From a checkpoint of a small transformer trained on Wikipedia.
Size: 14 layers, width 96, vocabulary 2048, 1.78M parameters.
Architecture: LayerNorm before each block, learned positions, biases, tied embeddings, normalized queries and keys.
Training: a variant of Adam for these matrices, 148M tokens, 4523 steps.
Each number is 500 + 40 x the weight over its row's rms, rounded and kept within 0 to 999. Layers, rows and columns count from 0. Numbers have three digits each. The size before them is the row's rms in percent of the matrix's.

# layer 8 MLP down, 96x320, rms 0.191, rows 0-95, columns 64-127
088:502569480521466454627459527497509584546461502522485489446557499490503473542495531515513476440505550500495525507458532551406473543475509564497494507513526506505483515470536599496478518522422574
103:464628520456429497501546528524570511511565516541497509542511545516473532576558507522519479529486596536441505569545495541488495548572613567481480527545499540546486527546510512484486479544442535
097:508519452519562543491511477532478600495484474543523516529485583462536539515450554507490498484487570504528554514510488513499519530470588429485474465523491419509534517449450466514438518504577547
105:506439533567508480468517525506586471542507488510541492498504430539476548538444429496528493564446463495509449451525541556482407510518409512479529495525470523518529486513527428497518431500551478
095:551471498550579536533468482524542506541511561482519509504528484518514575536472448564593426469508524539564528480463495539492449440461488492514500550475442447505471521477549530499521497483512568
096:511435457436535551507532494460481463501524509560484489516513437465556583462452477522539454479482481579538410491501537520434509572495447457509506509501533558530491528449535503513452485485511477
097:546345475470516473527500536474505467481522592467511409577512512522453507471475517475554444507533474480489529505503447481505511502510559472500504426541603516480469478465537527514497465538525502
103:511571525599449494448501476511499443549491488534495472498517512505518473497568556544580483499497494509504476515559523524518575491544441529426534467554452465455505454445461566465493450443537554
093:477530510482531452420483540469516535437439467515551508504533471408467558432455481438510531524517514490474412498554527465491495527457496446565514468520472531483428409498499506545463485537477529
100:496549512497481485573477528519521479578497525465484513464548486534491505563524487464459434520430490466562451519437552519447492495493580580509550482476516482535495527541546531447506508509535468
138:521545535468470517441503548447505505494479434523472631527488512465505544487520457561519507513510540425570426432500483497531490461472522500532527606536508443544480425433468467470486535567508398
098:537524541530531485415468486481492379464465495543462462487448509508471487546482493478517601492515449502415484533518453492508468454550486466597474460482431519520475539492487525519487528464504483
108:511478471504539530495518480529510562560513514453457519531537528505522485499508413546485500488545471557503505501512444497525488462519448469542485512424433469430549522532472573396506484444560464
111:525545488483505526458484493485459498570542523453433455464476504456505549478490558509503511486485500569508580576526504496516505535479565469554599586483514431530498459450534440532503526525503491
095:515504525472507464512539501485498407516473405483487573494483519456465529504477534425489505499495582501539488494495485562508468564530473519482483537487480540542489443534496456536520487475526480
106:445557577519540541488459503515449511520515549531497529512468525520524458441543503498584509515485473559447450466552507476495540505443517603546547523416526489572488495631476390485490530525550498
093:451570522539536445491535459525515471499473502496520550471473552427460478460558451510532525463499513490526449446494493536477464539496548512502532495458493486519458547504445497477520479498473498
114:497525470437492500537502511532494493450527526507378419471496467488494482530518453382493454432506414532498484463461500513482477514475455530464485510413538564540494495522516438489502489466541465
099:547503579427506493507480568494433481456498483539522488463454517453524471536393472514544504529452518454542516416527509487451542583530467589509543510488499536503487510470453464480490491479512466
093:545416487435520513436470503552483424444484440537540546488525550518425557416437507515476483512485470494491548483552461451577477476469484422547509476538494499488560483488477474493537537489508510
100:497537531467487462365505470499454529478450588545555460482501575510539519449515586450462514472572522466494529533511523454464502534368534480509486570506443472481512542552470449530526458480508495
101:427508511500557535542472528548492488493487623492591415497492523496480520474431473517440517560537475494519519575447558494473574468493548510530436572519468548471530538497470495509497491493497510
095:490568461548451456546516502512533518519552472463539506485458508518523476542526462501486556500571465511452511509538523482516486500484448533483513519509544521547474511588561495512542471461458516
111:551579467402420513534511544493493480486479435384532511540516517439586509430478519468515458480486477414593454448551508538532470512527487501462510441451471502460513488399496525553423584489450437
098:427537522521425469411460490518402504470495419460441506501531486447416475553575527470471542503479543507443520453472516481482484534556483516511510459583471488556447482602469518517549494411588511
109:472550442519467519445517505397514553515440543450495490529516438581458508504441457533483526503451533441501476496507467504438541487425545465507460397419515473460540477471502408536520501465552431
087:522528402486482446598489536506481583561547450504494520529506433535453466506527484490506527483486531508463534462461540531411425556496459455535507476584431544513407505529447491532557473407515499
097:501513514473565475531446537512530569471511546571565580497535501448493529523502504521439475473471521509483508497504519555449544551507494530494500430450463513536523487395466611528496558534543467
106:519496531485533491512532481542495560546472486443458464481502458605587445491460566548510488540471502532487557550531469455547489493434550435548477482493513586484432493525472494617515493545551482
096:520576544488568503511527463566523490447427505479502497481497460504472519507462452499440491478522518513455587461515470419524500481459505460560505519475461566464496565499530556506493509449512514
101:557361475496537405506502452488585426493486497501468422526507381507452421449550400428488503454533450484485428488484497546478519400509419460500513472521473467500481475543489535509478480467485489
092:479511502455439526483520524550479507461497384417456492436545523411476501477519503515486440494454517488527474509446526480462517532500505515518538477481493511548445503458485551487479435490480453
110:521474470516491545520391521482554556495593458504446446508465516485458484516559432503496500520458476534477550498437474520489502451541595479530520583477573541522489504529508520565524495579530564
099:460533470467513501518497442496517411564510454493537485452571567447445600541527495468457489454465510468505544525458522505417533552446513439535499488477492523560464489498464488544531467482540408
132:502526471487525511576552442554528514496469580520473450446457517559539497515467557485482560433504443518467470507468551427489510473491510454471418516459513457460512505516513464454467463513477547
111:497546518481487531492458541473441452488504535450488540469512475445545464472512586540479490506492485504522526503470514457467533568508465567506446491500563570576477506467495522473465516500381531
100:496484546520458527513492470483457496481518460498478473529534473482445493560494479493512459475502455509525447482485502455579485510525445488474495468490504456504566480529483529539512517471537464
110:577344462535483548518518437486549528492513483535458397487553525529510498478474525522525408460550455476492514472458514500543519462536547546441482495550491414550594489445496480418500523555463498
095:447618490483471465504543488491454543509545522505519509524454486513547456549565506515429493546501492503538519423572508453619525522530516513504485449466574471374560526480558474490475562477469475
106:462509485490490488471522533512503453470474492518466462566487493503456491435470523442431458490538465516550467472477536483520479477569517525390458508533498548464510575536494513508524448510438498
095:472542471476538491568485542498532522480519481529520525426485542523500571531368435497471477477559472587532470518504465610500491487577529490521502528441573488491552464536429584542506500526583537
094:528529454509472517526573540500471574468508469467486507494463549598459531451483539499560476516538499525527534456518440488504535441479471552500515431462542524524611477539592514473430538483525534
095:485504536568428519448562426538463527547521509488464545471505527520495484504470448441526454521512539477491437474476521525553534474536473487506485493549468496490539477561436523501492529546497425
090:500471533493467459465499492520472551457514405421528521563528475455528439446570512458454534555555488498510486492471482440575455518476470500482540432538473455488531540485454503499526449529489514
092:486446486479505456511582472458564545477475462467492456471470457507509436492434493476421474525440466483457507514560459466522471469425420505508445530400526561516509478572553511529534520443502476
099:500437484535475492567547516508551523575511568533520523507550401537546414469577515555516513543518495562478550499420513505458505475534482526516514479508500543502508518473495494459501486569472546
092:484404498527470468593531494480449474470513606527459544498453512556442492457488527537471531525522585538476530545512510514492503500524542517518560491566509467488569545389509512547497521532478574
098:457539506487486518504499500495482384526542512514498489435506512459507512521515458523482519468462493508484540481580469480441496458487499548404441503601490470529576465481473543602524517417521479
089:599539479518505520409430478537444416509452565568492558477526417528587505425489593452493527492473559440477458567497496513534534507447436500514525477499500467536553499457489375480489510498460551
097:490447541433563544548528474512571450510500517504569529471470517483529492473534475483488496535492500519578461440489513462486518432442454527473482560446549483482523542524435403528533549503459470
099:474336528497543466446529483482516509449404479488486530521449502558496482520485523542511497487492502511503464459505514505520444475430466476522521485477488536454458556487501520494515472467436512
096:559455562497511516481453536478484528545521571481516472500513442488499556501472498488493469590485518572513585559467455499567505478472527499552566530487512519532498481519452494520479530527571459
090:449426481491542540544455503462486493537449529542433475458489464534502429495512535524491472511429493558462493538554518496544491580426426466591521489489481504579488493476516505571454500469444458
097:537489564449445531490524589476526519481587514559588544479466550505472456611514470484468573517536531510455484481466487511465548481499447469428525589491515566445476515511573540560519509529558500
102:533470522548512536519475484483506600520421435492495507559518519485454545495461437526549502558511539465529470491535480513500497499420449514503518432523505360473551492548469438365499517532491539
123:493497504517561533441510513466481536508497515546530512507433454467533474390458512571580533514569516513484490526502502462504528501481449486497539508477541473495505449521492434432543520549481480
138:475457512479446479509516480498496499470528525522569525632486504479467498488598477479436541447525507473488508482525510565453516518598501521541449557540493532468496485443447505498462466540532504
092:446539543561478490513500482473398428487522531483492430470530537534456468487494440524508540550501549486483490435428457411501491453483489498468444502549464451549481475417484518527524467450535462
093:551595554531483530433538487435533512526567550484510502493554503518515472577490528509589499494476506484495433450467470509473530450459472472461440600482554469464500514487501492468495538483557498
107:538421434461482518498435524476485495491488552484573575511506438498599477419521509505446476499498593461556478451506532481553472571486453477493421543471545535473463477491450446427545524509496531
094:445522419421490510423525495430498477469434539491493480466451566472537520550421523494550572510457512490519475507440494543496532507528564518510522508445589490468438453576585522491456458507472629
098:512500468537534525476485446534459526455511508526499357490505501425509459553499482488546470481492444496429463505518497465494528494496587490474435467518537493450545506481458460482568520509481430
108:523497395515421497531509493534496497530449409471499548489500554502486527509525460492495472468474521482493541520560507480507453533490464533596539595496487499492469519518522536439495514485458505
096:507500501516508537468475501542552570394508461576585557458528526471511562531491569494500556520462467524543514495534480531489458521503542456535462450517526527487489516434516453479483532531404439
098:478492469526476455547451514514545515490563430494497469523479566467517524483470566453498525490502461514524582539538468579485511466555577495473488581478541507431467510523518477496510550513464504
098:439438461493524498531507542554481512483486538485493503496558494424421612500473492462483448480482483528430505548604533509496443513512544545490507579521464468540560492460500480511464458484468517
090:421461462481495488546440541461559546547496536487571559545547499419511541576522454525521490432535556531468460482561485492546556582531465500581501479538437529522462485439501492529482514535501472
094:507505491529533512568539513461531518434475530543515508445469473529481516501492475540466494539445485436515551525600476477457532525484482517441462486482535532537501512410532519571434490520451524
092:583552475481428535480551436498437499488518453491446488500498516484469567486464531522539502459452491468493505467474596592528521495498483467514532520476516495499484519532424544473556512470558477
093:492489502479452494586480480525442484522521432394511459507426498559481430435495497490370545488457418482502497510430497416551549519513514531502485511534530489494495455526512511498461457440575421
101:508532502522556469430544540459559448499539572485543544509484445444575498487499520497476492512546485502537465498525514507524482552512528499429540531462508505518545518564495547494540520465464515
085:497485490413500503433496516500473576582478468474492475486515514529451507513422464449479546533464459542567563526400418434550508463504478506449518442464531493460514489514488517494476451535531505
099:565522521493471494413463506510469560472529538432492485503535505524530357474535566523522516558563586493570526510472453493566512446523494456542517515497530488522541527621515473482539497472553563
104:578534541504429511476471508525498423506509412534468485547511426533513483578591444528451553552540510412483537432438516460514424493487524534455513480481509587464461516554506463470551550476511568
102:477466552617517485493464473513403521526473438526424375487522476518529491533521541550496488462435489496488535482475494514533465523525436494485493392489482550504515533456599455508501499471514440
101:477475486496409456570508452468517489524416488514561554557458528414571434463556590487468512557442482508523529558549529443462505490516567520491470491517515420475457511465497486501460514510436507
103:521432570457480446559470564513565514496506574447489530572498518565486441527495562529553545483491496446408493481538442452453479513563593492493470545495411475495469550567450513524463476486488493
094:473379478477517533442507559444542412537553472465500539537477479500556507409439500465475526520525500538542432520505464483547552528497428461452471500517457520492512482412547466452405512532471484
094:575474517467481522492513456463544444522461513511521554546493504564458532501482492410528469513548537477489507545549495450529451537498406501457559409534481424462569458410484488460533445506466510
100:486407480549483493442444489493486471467486446470590541537525574507475515512530417475487481457531476504522497469500504435498514515499505492407486455533477467498497520431460515449528490481558519
081:490495437479556504472471538471497470479524440484471522494503588574477466616476441546502516478484511501491448465494455488506558501485510530506471523522553532452518509528472565516488508527435547
090:509579548502498577537496480508497533456485542551453574469543422537515538545493497461493568547510586475470574470440475505474449483477571571489512465457498517478506510538535524552506486507452571
093:478533514499460479430485441497562508466457452494507417512450515486492498494463588442572484457491470495493526572504560544540451529530582478560517471584478465513471529554543409430560496505481438
100:504473525473471467561464500510470518519539457447503524470526522474519453571570544524506475468499572492435532497429449506449565486465573434423480558503508471571484476514506499531475463531556450
099:480450529518597492514459451501518478435500394467447502502515502516478533513511502466527489487544512538514536503557518497520473542539490494500487573546445465502454478532513527462511469537499584
100:501515488506486454532468557486489534526551558532528541519546516503486518494569509505475509525503532483540506494433515540467517456544462474453478431470492511445467528519534501560462516506503579
101:455475488516461411507458550516463518477481474522496512495476522464535517464531486476561477480502495416468424521470539561528483483523505529517501544494456482423417478527516503494432491487494568
101:469521500561563499461518529455483597519540612569476441450481487525511534489533504514509522487438411462453505550457530567576494481493504501497543452468519581475472482495512526509537525496521487
099:527469517498427488452564509494483567519492529514477585512457485497580499378503428507444437501500535504558488489501497496513561480576441515537526465514526482502457515570539519584475481535473497
111:401597492504507449562548524503492540450521505466476507536518520504511510569549552537447512492493495462554436508508519534577514501497476426516505494513519466484481564524525533449500521490544543
096:487547540485598520479473503500472495496481514513512534481494511543525457508535542548520515483544452486525544564484502456482495476482584499489497542504482548520498444530507486496521477515520480
097:492603509565570557509551520540487419555486584536531514526472502565453548471467485558518554520503534494434519543487480530433523516516461512441527498550466473507480492487454564494467592527445499
085:521463479487530506522470471567534402572483520509432487554510443453429516478549465526517469553498503500507540525511478467461418477540476486503574530498509481596455530448522490517489508509527459
107:462497513511538489556563433531569501481466488502504471380504471518537463464452492511489435483580460583444500548510538542514524443486519484528455464494451539506573493507449436472557489469534521
088:515451458551545500515490512512470422566560470501469477505513465568493519557487518482565429544529458550527502515488516484520426422521488509450523471463478488446431493474604528560472549504410427
097:481560552514520561469562438500540476471516480472487462480521510434538504555574506523495580471538400471447482541511537492429509496519505478544525443531499524517525518458452536484532502492485498